Part of a small language model's weights.
Size: 23 layers, width 64, 3 heads of 32, MLP 384 GELU, vocabulary 739.
Architecture: LayerNorm before each block, learned positions, biases.
Training: a variant of SOAP for these matrices, 111M tokens, 3199 steps.
Each number is 500 + 50 x the weight over its row's rms, rounded and kept within 0 to 999. Layers, rows and columns count from 0. Numbers have three digits each. The size before them is the row's rms in percent of the matrix's.

# q: layer 16 attention query, 96x64, rms 0.205, rows 0-63, columns 0-63
# k: layer 16 attention key, 96x64, rms 0.212, rows 0-63, columns 0-63
# v: layer 16 attention value, 96x64, rms 0.28, rows 0-35, columns 0-63
# o: layer 16 attention output (transposed), 96x64, rms 0.259, rows 0-35, columns 0-63
q0 115:405465401458504536596530517486514557451582536557521496536546526475513495490571374571478462465564516570486428410536492509547502493547562461475567503502567469529616438453502518506518445489426520
k0 107:442467417480455477456488595500524502495431490543451521544580541488485466436613464568497442444508568509589456463572413528564452503464540465493561547471580499452544495576433528430504534571494561
q1 101:498447472488562460535468484470500523586474474523506476413440484546350526563577490505426480461450552514369479521482410541594481512503508403484504498481566463414456558540466542546520530514510441
k1 098:464423484506496468457512461517544424524477545509506435466471536517445481487638446471470454445427499455477472574502634510615519590478460551510542462455533434497508564532539432538518540471442410
q2 118:569538381487533468603557472494487516426514572541449451511532590506457509545521371529519470499514494456470496453365498548511520488540536524478552491511482581478501416603550492510542505453539423
k2 120:505492360490511444564531441549567452537449500503489537537514547524458499469531447429505453570535401457549509461446476549473564518502446551516635599501443573473549493549572518471580502544488509
q3 111:410419515498493510483572597586506425437517483517497594415568539467496505476509475547505541460526551510496441503437503592439592496521516507536463494518374489505485487516551484548417611506430527
k3 115:426448509458447422535535552475492524448487447498481618469577524469466587519509560507486555483470522506460523445457450498533447528644475482525506497509482557482498654516550459553389556492485464
q4 132:476511484473504473494504527572468547538499532496551516548443546568548439454531540497605443575454543514448496492491581524390458456466524457373622472507540515475513507577430549500563450404446473
k4 126:518510424454541472527464518634500510528472497445528546530491501550468608506463521473581458488503500444551508490504603531405501374491582449417503475565475424442528512520464526431603462490477489
q5 120:474455476459491511476506421488385502459506469544453531553507586490475543504511415596537382517565510494603571542497516453447507489520477510456508450505480487558439422513503437530658507551511551
k5 120:447472510498531509512492535473499545400522542540493576530472579479420499411443416486569493603474463570544494473524453509440492605497472484452508603566524468474390520455496487528592502599502534
q6 142:531481474485515464389620424485404543527596465560418505531549558517589517433524510545446470492482474494518563482432566458508464467389545524495546532555489453454499503461611535453453470508491506
k6 133:491470460445510532453668481491467547440528434565539547541453452548559476426447491500503520458437497485383473497481495479577535447523510448511512625488519515502378504439495506432570496468528495
q7 113:429478510536440532471499478446479567492436523413611568484492527400488501543498469611533460558451450604504524585438498562495578483452499543443485514500462506456535572460508436445485521448448586
k7 120:522429596486484573517532490494474525469480571396440526466479532434486608565483469478481552421444508542542532467462466540476471571590587600500583545487503441477490558455451559439481537474515576
q8 122:541509531499493530547491489399552493435420544542516389560486503452518498512443534416486503540554554444458473595363552532527560456477533488441525459463520433435442496531551522514564489623510502
k8 109:482488418507491462496505457374568434540458567521441479511470477461523486441503549477545547508537487525477433596420525413485542537478533461431568441469422494451471463585604527508534534580439570
q9 109:551485438527480483503553510517448580446520478457576526467515475450551561524544430427525489473535456470520459545504563408440427533511475527491469434394648541535462583521398498533461530572486473
k9 105:458567507475452427500549526567523529485477526503560512465436566557546509602544331468486507526494513445451484543488472481429485531485447443446431459451512520512475493529443487553493492580393617
q10 116:571535447502441484486566603509549398499580465521581499523553474470522453515549493404483510502471466490468409423523484483335568501610512527518567454498514496524514467463557532476477499459442474
k10 117:444555465526519466486502581465493449519475476518583581525583494542621547510492462442500579555509575464560504436511443472463575365482543547492539461529482539487535478606485427522447503439442530
q11 127:499487469586490453492520529587504499519499572549559548529514605416525485530369509498400502494540493438483489437501476465540552602457530386488541480521524576478474477594520571462537534544545442
k11 117:511504511530540536522498470544494557501496561510456606481577478553484523513473505403497508523521442438414524509519441430580443521419556419533545524488434599428464435514546430466485478570435384
q12 123:565456415566570501431545485451521513548576465460485578392505492527468523589488495457539512590448502489477522497579556563535550470458569471439522589532503539516635485459499559463506578536499502
k12 119:538405495516461538423501363550545409506547509450548542455511478469574541537533490479436540558487477512441458464593486527538559409413610566521547520517579486548514540504517520513501544546562488
q13 121:564460492479484390470549429463541499522509447471464533524532525418489500494418477466510536512536608492465464531553521623537435473536417576429498573477410389491502421487552521513485475456529433
k13 120:501494479522469408504552425474543530506477527476465607494464483455522379494476540393524493566467516548569401464528484495538458461497538569493461501541458458532518460517601553534471471420645534
q14 123:519499464534492495459610552552450499444593615476513437580525487463492584443496528476403486465435483557449482438605445498553449475481414538432528464477472543452534433515454515568519472487487565
k14 124:508491520432441446497664568578490518464498556516472402519526444452508521448448447522446543496447511515503460546628428495532439472407569474469487463554467505483512407463512444554516533455498502
q15 116:392424511489563483542398420548578522557532479604546457497457566502526508525536514513476464451538584579519508366521474557539485491543445510453566463485505480482399483501555457472463440464463480
k15 108:504426511486496486490475595506495531527558520545372570575385488498468446505594513476525431465571523456553444497547544527535451498519494460496507572554522479421438543615507495486399476427475469
q16 109:473606554563507513398459577490482532418518436536515477416440489542465467518483543497423524494540477538537450520480535485552493528516574498560565420465609455536470465458476541402550594535454435
k16 104:393575536557441542476443454463504525408594426475505455509499483588443473503481502481382556457465521519510470651517500543482492458481490457470533437466504488457441501544535449437533452577446472
q17 110:523491544580472516506521584446509512493493515467534464525431507569518602554582518560456509526515399504489510434509437528502546521503392605502432454552414542417457519462558462378473448477476492
k17 106:458495522517525516517512516437528443489455549493519411541402422523608582559521489549484549418540377441587513527499471464500492526524479547538529600583510562453454512468507514462419435435495452
q18 102:577520417570616530541474531502511454552465498540394438516511506576491498492607473446514479371480574503470487554546472496491479458552484535530493535576560401406504508430517500481503542531475438
k18 106:519496387599478418488459500513489386514488417542541480476484458475522495432550439535462517480441598458453475591493510410532506422551416555500549527505592436432502541523547531571508492472505512
q19 111:545507513453527525591566516489507505537436536474502477445461485559414552427615511465413456482482390594520507507488516548512545420423465523496392462498505569380552492438482533538514518460481505
k19 109:519480495530501470451566524514632477550469521468505414469401473498407674435556462507438579470508489481522565541460510481528566516521576472530478512488522534558571474447482486545533435463554519
q20 119:562546383423431544466436482556463472513521573494491456446479459447567505519515433503543570463609492583550509508558532547469448459547540516448476510437507550625563523517583527505468487574477483
k20 123:544401433478411413506508485452494465473487545618483497502515402537511433508526494494477499518553469521539608528551472605459488431575537534470419498411574464519524503504432505464466525589524550
q21 117:501590470580557501531609424545502560450460410468497528463530518553537493509484470571425508555618522503560442536467536468499414497489470505446494574437578481512504501510454542393396467494475512
k21 118:506581526491416491550545412554488489417491402443503585561478547537541476573578479520430484516547521471478460557531454450504499524522502496493459564466510464496571494461519643375479437543458508
q22 129:540600545530469456480411538468498577500510589542534492505518478432516490477488446561527446504464458326435485482592514531540579505535591549498573497432462453440495531461515530458445474512564484
k22 129:581589458463436561519506519460573517516515551485488449489525508555579486515469468537590445477436468517447582519505426564544479534421486516547582429490530482455460489562590515407408523449586533
q23 121:544542552502535518556539474410573523460509534426471516562420437524514535517524474491356482469488513548451436375493507482444448440523448444452579507437536485457490572565523461560542558437474539
k23 123:521477527534569550508567518468516457505471478532447417561401446495602516506510425478476448568451567474558481521510466502466499512497576387425536484482389510489594619517516502516570546444464489
q24 119:464513578438488436421547460513507436530532526462444498495469535527432439502482443578388518532526474504400584463599528409463502500544549430510482592435529498562440570500490490516495538468549417
k24 118:522559541440521587481571432500498459545465544564496527455498499549481453498492487551448431556490633504502546454561513538493483589491484512477439491432550564537534605494502427485523497495525330
q25 094:433606518508505493500472432553531482477414515491506521525500419419430435505495528586514526486527480418523546445513584544547390407493547477534484479473528506399473491527498636507524506421563524
k25 094:553583507478518508508494501633473543489456465539487425485542460437486515467479555484461403494510448524463573583482519576515506541579546445527443531381486427470538475596606523483523493420511540
q26 121:576488451573522504476412468556544520490464408474445481616493523559536539566381525430558538536458457538461539529575480479538467565507399482420425439475498517460450484511472440547449540533528508
k26 118:537491527610554496481452453606508444477542540468470488476465452517594497591506507483584438552592468518470446519557526452476507541468501496424454537597508532389520460477460449616533467519561514
q27 128:442590525507531592513594495489612431457533520475473511495558478473446520504457524524500400478588515494541520447512577492525557472423475462492425535463431531515535543528524605620497465536543575
k27 121:528559428566569503494546465532635491527453541478433512568522433422536517430482557575458442531510514494514505429507462457476554527534572421529447492385453452513517543444530498586481483563432535
q28 124:561574537523500391431541534500567499461491463432432448446457529427460444522544512506456447582502464527539569523557519467476604408538509572516589466556508449501447462531500466498604475490445434
k28 117:413571478567535525554481457466498457546544520489450532505453466458471554438422451458457499629527511575521519581531459470438565391529505583534539482473567535497427479496463492391510517422475454
q29 121:540452520480485494508543508599545430521486527538525461523535564462501456453528594470504489504583582482375544531439546398418419432519525494562463459547481529463478563464515563411412439502514518
k29 113:534601448471399482551597548534451493565479513531526542446494475481479514505468629486524526463509589469450527493403572458544567518544540520484418543554532524473526482525443576530433448425424509
q30 128:509562498494539477629497511465493513566582478406540525523585472596461446416502468472526563484444509433547435491478461443473535559478571430529433488535497414495558516505530489494539530489633554
k30 124:540492487491591464508411506448538442536551420418644531487639521535540535448470503538470428537512547480516491492481531486580470559451473464540558496483455471568500431482433521515549451441476579
q31 129:471495508616521459610500531537435471468503535406526544487435442512491448537504562536511415451518492564487609504443401481511490471450489472484543584588515468574530466550552517491536582523499403
k31 127:474492525601479455599554466524473456487533556562522509503539420480438481502523508519460541453531444520461595482518487492582449504518440546467523496490400407605510610532417478446591535459476444
v0 132:530580503556457477508528517389509403566471478485550492453484505570473548438466497523448539522562529506441489435531522587439465562477484515486478620548553480369603432528476486500520555538560482
o0 137:391462515474452541583500501526548584441560500538491501443521479416550468573520553446482452486441472415635481520466501467550481540511473567503483461432456590432512527523461496549441529423415470
v1 131:405465494455532512511458492559577481481532552570529535514520473464546586505545503506419383541537480536447535527376485547510419479479444524431448466593595542567481515425551499460494497435534550
o1 127:567588485476410502486577535487496440517514440428497484483507450525413364523451486431486528497471509474503573393572549458502565571475550438515595485511555530449473436496569459490518541507560552
v2 144:381455442500481542539440498529419483577439459511508425580478540549407485577410535533476493532459535506425522483601485439511549526570566523398549502495493552502513478510520536521510577477554579
o2 145:570482559492551460450478476558563526477528477433472494470480486469626498465572448473513479485540475410566458524509679480535444566472425521619513518549499505529523468470498518466471423528433518
v3 148:524509542453522469543361498489522448427480576563526600566457568429583481516487440517474536386452503577455581531514547557534546470521517468473488530488459563461590469422506484511561469458490482
o3 148:435548496533417481591589499472488477509470515445466470502576489559484488448569574496460628570535513352406413518459506490480528513429492542548492498508530499491448486594465508555508483558524541
v4 150:509507558504421534440482532449407467495521497427549536507554529443528510407573526454481472455565584374515561528513453489530585502505463525397451493546457520425477560450525481451543483574596487
o4 150:466513466546438513444498465480607519578482535442447401455464442546494490519454563562502461538445443571586457514520428438449476429490536516575525613527489527495507454611481481542453495533413479
v5 144:473520542461566584484552573467496475535486646527462486447591554486541463555559544474477545482499452431495472477544502536437464455495424518510585518459478421498486451413485630571521463519455455
o5 143:488476462439527559542444519495488566505494308516462540524467462491467503442477528527467614459448493542452474495556494372475494457516513570489444482517499509446580571461596475488529465568548481
v6 139:560511447543428549481524578546437446382515556383507439488473509562470438482402464503493422507556531514505474487435578540528545473551490508540639522506537518506491486499471577598481513472493457
o6 147:478553487513537487437493518542495540504497525606465527523534429497513524515498462445543522532526404417520520529472425464435461410524441415522387473442451546544590453576581494450432414494564469
v7 155:489438553556343592532512429491593549545488544501512501499551526496470462560514493618503462520441412465550464482468578423518453426563480448450508525482522511474515465554480438497504539418490557
o7 150:556542469452573431423507507483440387453598490519494475498521450584487504417452492469512497395498490506563558514545477519456533510526523592588428471480555592542405595493522559484489489504467494
v8 156:544456517461439532614445513517483477479535469473495513518466405522403520529585515607516545584473571498515528465470454510503406412415489523509472516490408568443436545415580525528521476546467521
o8 152:506560528464449434358472432477562497491436495506490531495525485500547430430483453491442560437489452517452529558431408409608550519529541452525551469552544510500577504547376518518478513511542495
v9 145:546473494551458485503450378405548664552485534476496521464596492519505582486512422565503467501533559513458446527502449528545529466544521460409457500564505484505527548439453541531486517454448404
o9 154:446563492510568552472444579505441411431543565484462513540496499488544472527464663501456505484485497496592492468512420584520607490464504483542505528555599499476510497450476488500455417556465581
v10 130:501421463541511589604540442543428434540561471486503503425569484611496490431490433552580574385523466489554473539513455435440533517500550481486454465481496534517566524476584474526460463444543504
o10 138:543593479493437437435418524519545474418429528567533535484457569516564510499570581466487493432525472632490558492521500516456456489417451574494558530463435495520437464542495528452495462517504619
v11 152:603586501488444489554430519528443462542404536581478561414518550541530501440404516514427556527480410521564413555520507531544535482437495479476491519548515450488472620439534507498511491486448564
o11 152:446458493504601526473546496482584497506477430499471498616464519520482462506560567444578497431562500512408502430523479516492553502544471578569512482390514578490520421568423403523534554452477484
v12 137:486567470487504555430488443521483452530636574490520598452395448477455493479488420447486485412511573501489481432596549510484555551587432492598506433535489502471513484536487500481541462528478570
o12 140:458470508595481491562542521533518577528461546436424567493528430467574556472415490497475570460592455611526462479441468470449428440398578527432500447491513467527485540499559468441437532516495537
v13 147:477514513525499495527507429553566485456510501561520460409439551431534493453574574476557501611472541388525509532527438550521462518534510426527558449499417595476437507447365525456461512468514532
o13 144:501413572511421479493533444531447467587527542554543443605524531545479426509458452552489488536478461584459478459534481439548538510513516590498386465516619419508517474506573488500469428490431527
v14 135:547535531497557440490489461455432533430455547530491506507536402531448430467631464513499514537445532567391569467478526450441630528438493467478529479606500534526523507555467528471473434503541564
o14 156:493532473465503476549543489529563502638426515439478521477450594426555518525433465498494443458477529486492409557543542579482472513544527520443545397515587523485428542590447508555473418496571489
v15 134:515537561510601529627490497533438574504517551486509446389474531474506488469469443442508470459435582493558491433511516499566543373569463422444535523481519520496518496484589461516467531577580522
o15 136:457572443463484492459471436573582406516528456458585513502484451512469552512544564597502531499572439523497479448488480513484424463519506483504394368601480490503432459554530495424550545523441503
v16 149:559476541578468398386486507532541503483511583444547561422508582505508463446518515546537507479534536481514507531556487464410434484531548401509506492483520509504437486437612511471591585417449477
o16 154:486543509441438517554448506462478429473561429496404426624510559565497557545423476524452457532573471547482481503517514485413593494473523518525520501526448555552575542509438585473393503439501510
v17 147:508497534348408519514540484474555476585427428501469503441491479485554412525481457527523479500560475575439531489546449506507512482584515514562510453638450488428474468495493436541611496492455508
o17 147:560502461519595473546502483531496524535505496448529547532456457579471521443552481501440466464475621484584456517397504432550541477443425563411497466409549545559493512500457509475392567575509532
v18 145:463480535473474481504479412578457474523416489584512504526511503497558504545484426611445555482524514526601519489456510459479563503547538441625540422534455435393475455505502549509513544510610441
o18 152:513497445498501382491515465523579491561597533476525598518534497483370594514472577472481459517564490417439490553528501492528507523419481632467539502471521466563543576439453455535475490528478502
v19 138:542415408595569540603503515494541556449531538484468505477499557589496490525497478432398582466571597522463479462556537571505467542498472479574400442514520487443472493435485507446507552452479534
o19 147:499499629493501482508474580481520420444456494526397551595508545465491536510516488530499509493429389392522523501469518522514488530436565562414494472483551490567563434573566514523487609460523529
v20 136:512567508471558426473517460478491411382548511527416497492511571591468519596505574546427408461531529475525581508414447476528512407516558543493549499524536549481507470454488435564510515483548581
o20 143:460489510551360585406500510484450517531537510510562617548439373538471493504495443557533498502528489446487486563537594518451447513567432466515544465486501495434437538571481489556477499444522562
v21 152:448476497544555451503557419478399530499440528437467533513423475483596540455487567586532531511477496422457481525506459597502440505523439425579510438587571505562611471548507496499526503541432512
o21 148:429506446480529554432429586571505506516506546452561469542574542401433484523479499533486534473552460541511478538460532411531588550531552495418547508417445535532413408422554560476444513483489532
v22 146:530457550529496464416439447531553537479582515520475440523493611596538530380486446484454465515491469549464564418503515405508512463538449594526435489534445475484571519558518543453432515512420549
o22 152:557460511490492452636558504479478443497480631496460638541432480460496426511472515582522505426561520482494407589521495546441480519497564459522527480559486608496531471453530473451509526476471510
v23 147:488456537482446475603528565488524466516566544471549524579448515475455510579471549496505518593468461466471465460485378502520616498478449368478450455485602397444551484530517532485512513453498497
o23 148:470513417408595492436486497532416625481493463492420515487522417506487453473485522535457463560422501513462545496456552574478475625468545570563501464563472577585474436453490510526546518503476495
v24 137:462479430487515639464518496501535445483414586517570582586458480554521492493589560467466407536417512509522492549469464525480530514540472500478440502535424408508490403459479414499449574496490512
o24 141:527578565557488502508463477501374522514547489608500411436464451435490464431384493473535544415510538472511430499439561480510485467426595566506580509468539458508543457540547536555508448525476485
v25 150:532465499520443535540523455476538527442443446559586501420487510523540605490519592488483445444549480634521456444513422427465496490463419475500511457476509520487519534595470634517547491525555437
o25 151:453520530469465493472456477470484519511462511572474485495519488480416551441461586437550415579452610497510500580545487561554463449548452498467555431526597554555522481431571418417517511458409533
v26 131:536596524505484509437440504499531489417477467589584448520552408538390554555526446484532457487489455469485463442476512510519423525621605500469451480570498501589459475480586528442537541478483497
o26 134:529605499561515488583493464494547464508605423552438555564484508428525478477502476448530463480485453562544523467428515507473575431426526414555570432504567481449416520395450520576476512519518514
v27 151:634573483471463507423508436518452423529493469463493465524535532487482565528530505460479530519482554597592583492522505514539539524540407371435577578587484485554451475501492477500415477499485509
o27 159:490472532557490446548543561541566577448540450502560489502433475580539537488401551468544449532555415493453399470466402608536445520557542464525518428419497481511520522497497537548500419571470476
v28 154:548525512582526495459606517424392459589477463526549559565481538429456510562496419474568445458523426554494490468503488534604447459536513478512471374449527532419491557487479537491537444528510514
o28 156:469479504548531537513448449515621579426427530542491512435626485608448540381515532568505535472506535474530504463559542525451546447477540450450506533523512503572436457463479463559409463475524481
v29 149:464487535543486521471562472541506451539533441537507443514471616447440504526447470589551532523588588568451460505481470644442525478469527528521510523471423486448496500584532415519478381519481548
o29 147:584453499481489538523435541411535612555485565505554567491509429591591450541505554434485518486463490425480532525576457413531495535464494466460454471515480426546499463464451620496453515466418501
v30 144:535501445529406526514517461500408518501526467565415527529510452466546604524532504487481496506564543426555497408500584568527518581438420547441498390480494520510475421497546532509589555428463549
o30 144:477505506527537354464448538589579503490487567404423511653501486558451469529486503433549558517398496516514544528504543487468448517538612438479566537450528513449516527471490495532481494479511473
v31 129:447515480484538548428480491490499403415482523481529511501534479505548518489483487587508594569472486532510478436479494541544384580558543545395494471518538479499452525611546510558523334507484476
o31 128:550494484486431476500523557483494583605564456508416546472471530497529513463527537408483583407501527486519567494542444508568535423513556438583481462442420563531461431387436471477453491547524475
q32 092:419517566574504580435444561383443498451538448585518495502424520504445441525505488562480484464525553523542472477527493467556470518480545479500600526554489433620598472422449472430498526521474490
k32 100:451492477553550542507441518431480453481552354511547518520516547434437423424473488551517467537469527567566503504521484594553473433431507476509542459495472446541514438492352440432539512556501468
q33 086:569438466534584566527459454473492468543573425476433487512518543570556524541548469512484416577494495520557477409521484443462540457525500490583482570542483550462537465488501543465642540379513534
k33 090:537426503462562457545436496484479482593542544558440458573501501507621490465404474467511402571506550518559499526494555457484516423467525469510564563548580482495400568538438452461580475509515536
q34 088:537491490491534455549577532422533539487533552509607504648445483549515464465484565572443591460564490536535478514510426484576463518458453559483520542437474465617417489504508496490448529461575522
k34 082:453510477420472470485614442477597575551484469507543509539506523514433432475445536519496591509452533470513512491450473541549512522322444522453476459611485512564534522454475567480517459506562463
q35 096:526500486466485521569572452439573438548554430371503515490576545489378441486493440434548472503469443436590522526477507470482530502424526500491439515487519492514541369473441522433529433456494527
k35 103:534405604435475540503509499475460432472472441443488470508577435473427562464468452511436490539498492478524500563493483476487459509578505446556516537382487467539482453500459624439575401427452528
q36 074:424553512455502443426502449482514475559445547501545474398547580518444474481507434439424517441453492482530523470508487411554499518572515552480497565421514592536392499576540588406503516510453476
k36 083:399583515471451503456529466574453449546475495450469479458458578565437435485551470484534462499416571487560613498474558493477459561435549502493463516425511526469538490529555496455428472560384427
q37 088:481592479480552451545483454518443474493402537490466413549441567573485503500542470527572465472558531512564479534530479478511541558525343536568457566433548472488546516471470443597541483407519511
k37 086:493562413460490451522393448480528543511556605512386433528455486432505470539522496473557460561505525537606513516468488519480500563548452460520501468568503412485490541451413558539563394471530544
q38 084:536525475508521529521552529489483434539576403518396537472528455391472492473499452465452402600480477545513474500441572562533535416463452479551476464501488411464520449504482563409613524478534462
k38 083:618465543566579506586560539427468453497522546467483514585542442465538472495509499502460437583471546561424466615557496503501506437511440569504474577390471499473485543541517537487572504504468560
q39 092:466434410489500509608541463501512412590549473442548549515524542389522532526477418483539383471468486494412533446563550454418456488508524525547474488589532486443507555508488491527503551488402520
k39 095:495392511461428542475520556494487501541474525545487488518608477441539515557520478483439448461547543483371431474557484473472462468544548403583528485443565497487538581534513421467453560470453604
q40 084:501463515516561538465468514488537544532481490543550628581491573562450544431489440425521499474586519420549477560431557473469509540518445564473597501450565457408524512544538496570420429485491545
k40 089:559512544489480560523492531465447479519506522506506606536433650566499536520539488516556573522517516478557394491431604469554426578568537525491532556599482496503496488534514578556519454554525550
q41 080:504568405495457507439461505591378529487479509455487458509609425436495510449382497450483409446467517529459489599497476517549430495530469513466571551499503465481506506534565550447517551488447585
k41 088:480565377538475374527547504465414530495585507470469542463585541466505452476546523465490438415427471519464466574504513490511464448497531529465507500517541503461536507596462524547491626609468487
q42 079:492502503610440515504511450437546480502418517543468525493582485523501500458524498576377473418402503451552608440518377452456556504518459530541474500496456530574493553524484497433441439496505435
k42 080:448503540577459537543464438460544509463442531549577586472579482473453403467439465580416572416451456486526596503493430493496499519454514519585561508496495573538479517481525534555423402482523472
q43 096:502541583516463536405491596495408544494491522557598480520385495598542503397489529592499521446576497510460506521441504505566401497508491467507564488463435441476527499514594481547544521516540500
k43 093:452575427447535498475525615494520573506550526536457520549422617522482523460534545538584511451452508519529529495444519529612593535508499438423440464521450476473444445503501442533568574514563465
q44 099:455586557512439529478471512358531512531480561489590425496457425582476424490567494505431538472590449503534523473535420485498485515552496501462457575429541520501523455522557475455518407440549434
k44 101:458536474492459552483525494460580478571467520472499471614430538550495450501452537573522475568551420491660597513543476535509510515515489479431523486498507428538541490554514591515527448450574406
q45 087:555463516554506454507539462531555478512598445431435595463447444516470489510540431506482498443537498490490541552431472465492502512589433670496478546430501401428481558513447452467476569467486485
k45 094:501537525505486512469620437481498456489529529397455540540473560483473442608530456553509477446474561502524456539502459445519555551534415507474562527562522492534459669509455443534413497438491550
q46 082:390423479415534541440500472480484544470533574420388479437488528540452612542487510474426506508509432540509554458500514486548523481483555434486520473551540534386484610543525435498534533525501435
k46 082:488478481495523532442530473523567433408514540495554439469473506511421512571616521527453512533547492490552490570509470476544602474468558415423488592453473573381544524483570422501557521536453519
q47 095:471475648496543474529491546511468528393467524433502436531397416501445470511522566549453452482504507441486402507554507538552467542561499434523548459450437427532491509492502437453435406469530554
k47 095:493591534506537477501487571527594485458449504501562480535389564525470432466493507534596478524507500469531496517459537530521540563434467515503541458552492436490663538462516545569422532541606441
q48 086:520520585510483505520553466486567446504522453509523514519515541439405414543498592500424534429497473511619506565519491523562442413524478553488508505522566459603518473468460566413510392421459502
k48 093:434489509482447483499566448485457453472539405475578497473457480498429391446501504554397486450446518496503517599445539546531489413487470530511445512476510489602558454490426586485447438409461442
q49 081:500425520458498495411476505454548528490401541583535472526449503561503533574512482501572480518441586458384486428517532496412491517579520543426533470404571462457518587521535439514517563440465534
k49 087:434500469534483545504384486434541509497436514497506461499410628508575588562573497450610480503516576471532417440448460470412543552502510496502556430473541524477469518442531435503486514452452467
q50 076:492474543520489634490519531450461484451472514576524546416479410457481449539537535509395552505496572573555470550481437478461537522423565501515550444569460509446499524465548394452513540541407548
k50 079:451523446525522590534499525434519469448512495523524467509534566515475537371462588594424538483488548583463460579503533486404501400463529486415570508514394509494431531446483486439524512497460455
q51 086:523441530548511549505519535576577516521533455411452594432555550480443491462430449515482493566400468552603529405481521534491534482463537461469436412582478542539486530491546523610501485534552470
k51 090:579420610526568523447528503547471504449524491475513606455558455472423492429519510496450447520599523453507454386516472503549502493498559398538464573414475552489410465486510491458540457453476493
q52 085:513527511567586487545495539558552557483522423486438546587498514636520522437473439457497443511531466492518430397589521551472461450486498486549549469442445408512464518463444485457560431426538461
k52 081:516512518455595538564413528496451507429444486490488541650473490527487452525432466489475440518425418372495495414466530552560521470418467450489564500522488492492498522532482527499476397461571451
q53 081:525472493535564515573487451481471500497455401467470548518530561529544484444521550558584501628497570496459621455517529540420573452555550475518541500488616452505514509469497531525537514596483593
k53 082:530489594464513523474480499484424541504400457530488600464483517570616542535533499495465483527606640507483545591521492493488466540585481515531538539395507479485442545517447550483506525562493573
q54 089:555439487468481543424520517432417495461574604564559463456489445561517503477516572516444563418560415476435498463460540573433505451495546510483540601485496523533493536482483397555547534570505558
k54 103:456493435467440468431545468465497507504546521535606508472457525560507513458457467497503562556446514519470447434415550521445536489493429490433460460416500505538401549470507368581539583562550425
q55 089:502513508457495415544509549517493493492516530528536373535498559573554448570519549525574546515545447421543451454427536490457473470551444451538507566490520455549479507490594395403566444444451430
k55 096:492456455488570423480386522527485532526501434571544509581504439524568474508391482429535525522502422515563526463454488474404494467550432447516521576525478469492555538518564465467614447430487428
q56 078:458525533477520397505499567550597475506515434522578589578545499544537528518609429517476478472488447473523500530537483467577442558481482519513494460569468555430581548404566456511501554500609528
k56 074:434526563498538427547522511509543486537499426420568496493495491440462625535486450547442469448502471447522420505547500434532431596440452485518532539556434483440498502493582505549446431409569568
q57 103:516581574610423602464470521502512523534420569528467543482489529488447510489461473512436499493519545496495515523421389469538475500566488561514543552469518578531615395547469508572440430507518468
k57 101:535550494539490517563477507483480442520471557527462584449426593471425460410474432505474505505491474504547607445518458463420510574508507495440480488529466526515543394491340540591487475542488464
q58 085:564465457501526420521536477533430592551528470499515502488553485511404479490477497450528457505493514541473523506574460603516551436431541550466512459513434537593558400580412543469575520400557460
k58 097:593389525431490456544494463553474584458564522433508537476589481409427516533472457460525442551488439496449494479577499576540504417511557579556578496478479546519471435594481529501542521440500520
q59 087:525474542486513559509459440467525515561498535496538515599439474537501531407502616482529563568588458590545574484461537573482531549548560519428498471488430587569528435485495567418529440504485450
k59 087:549386565419570554526488531486470547600472448534479517491401443515447549449434518458433493478513478483545559520418602576554527470532513554522470511456484471538550440484477557385496499505555456
q60 104:392581508405438469475528457465443533464508583486541519492452445534463493472459555518415533457517560548566379520410455569511483431474513519462570541475428512548554534539510432429436540512483492
k60 110:468504355483510498441531466534535501573490520410541510514516619513504509434549576514518583519450534561557502421436534595566559480471519514450471541513448481555573528505525583445530580487507454
q61 108:542363461432464475552463506328515451433561489532493494499447468577468525441482514466506541489504522437508391535483480485507537516542510416530489434480493510531498471511445440547527411602481458
k61 093:530382506425538422457416544373520443508457541576551469509474513577464492441514454492486519549469554480469451538494581487535498549545408521486537430553424526526433453462507476543507516603493448
q62 063:465413397491513505567500500520490505571445557487383519518453460571539487456554517527469521438575591465527488471494559487587430460437445454440447459548549507554453513421554545494547415574502484
k62 082:525385439521487519555486584543546582464473449547442436528524431540442441449536473530444451463510542460535497474538566449522487531484512513433446641491479462518484486444541516561553369533513555
q63 091:531465519462497506514462481458470533499429544481433532502424518499459556437553452508458523482534531431522427525515456386470367484489409449497509464522601541507371494481420452540476417485474416
k63 077:449534543511492518486548470552558503424443585618548547532457522520422466532546394511515453457512510516527501514570555426493494547487465575391434530579507623503551468478407545521466516521507506
v32 069:483492514512471515486545509511548503474496427560560538408476500541502521520550561479474479611482548489502654433490432472486403541485537573451484497530556494543451415465607444466528459487497622
o32 064:480537445479586552528351473494470439475459550498504456507510519481481549500535522483441447514544425508551440536534526597535458444490458556433524565471492491524530543532477567367598469464519398
v33 068:566463411571600622494630548514416527460483500487480487448531533585482451591504490504504451538580428495500510496521514519420556502500518534572509426517535408490490446532534520562466501438477484
o33 066:491442568485464477498442465475576514502515478381527529496531553553436478402512568527439430612482512499535459430456449458429517508542514494530426561457598569501535391452467463475530421478509508
v34 066:510455412541530480486544489466487470491489461515496564494431537585555427494547456429464516431505398550486570471605567592570460567510570487522504509538430581481545518524482429422476521480443584
o34 056:447539493402528602469405481500424519516475472507504487439533488498455531535459538564531389525557561498486562474447512442508449688490417455541558492507525471419509479468493479536504496549457483
v35 067:506454459548504486490548482519468476552549467558518567461447532371581548538453464449457507485573606413554494584509479474510527554496418495458513423477532578414535430521556473468453499561580539
o35 055:477622528423527554530532488432565500481512501537498469472573555436537501551434514530600528502552425565422495420439436550427565437507582486531544468492487480541556447473522428423492498554438497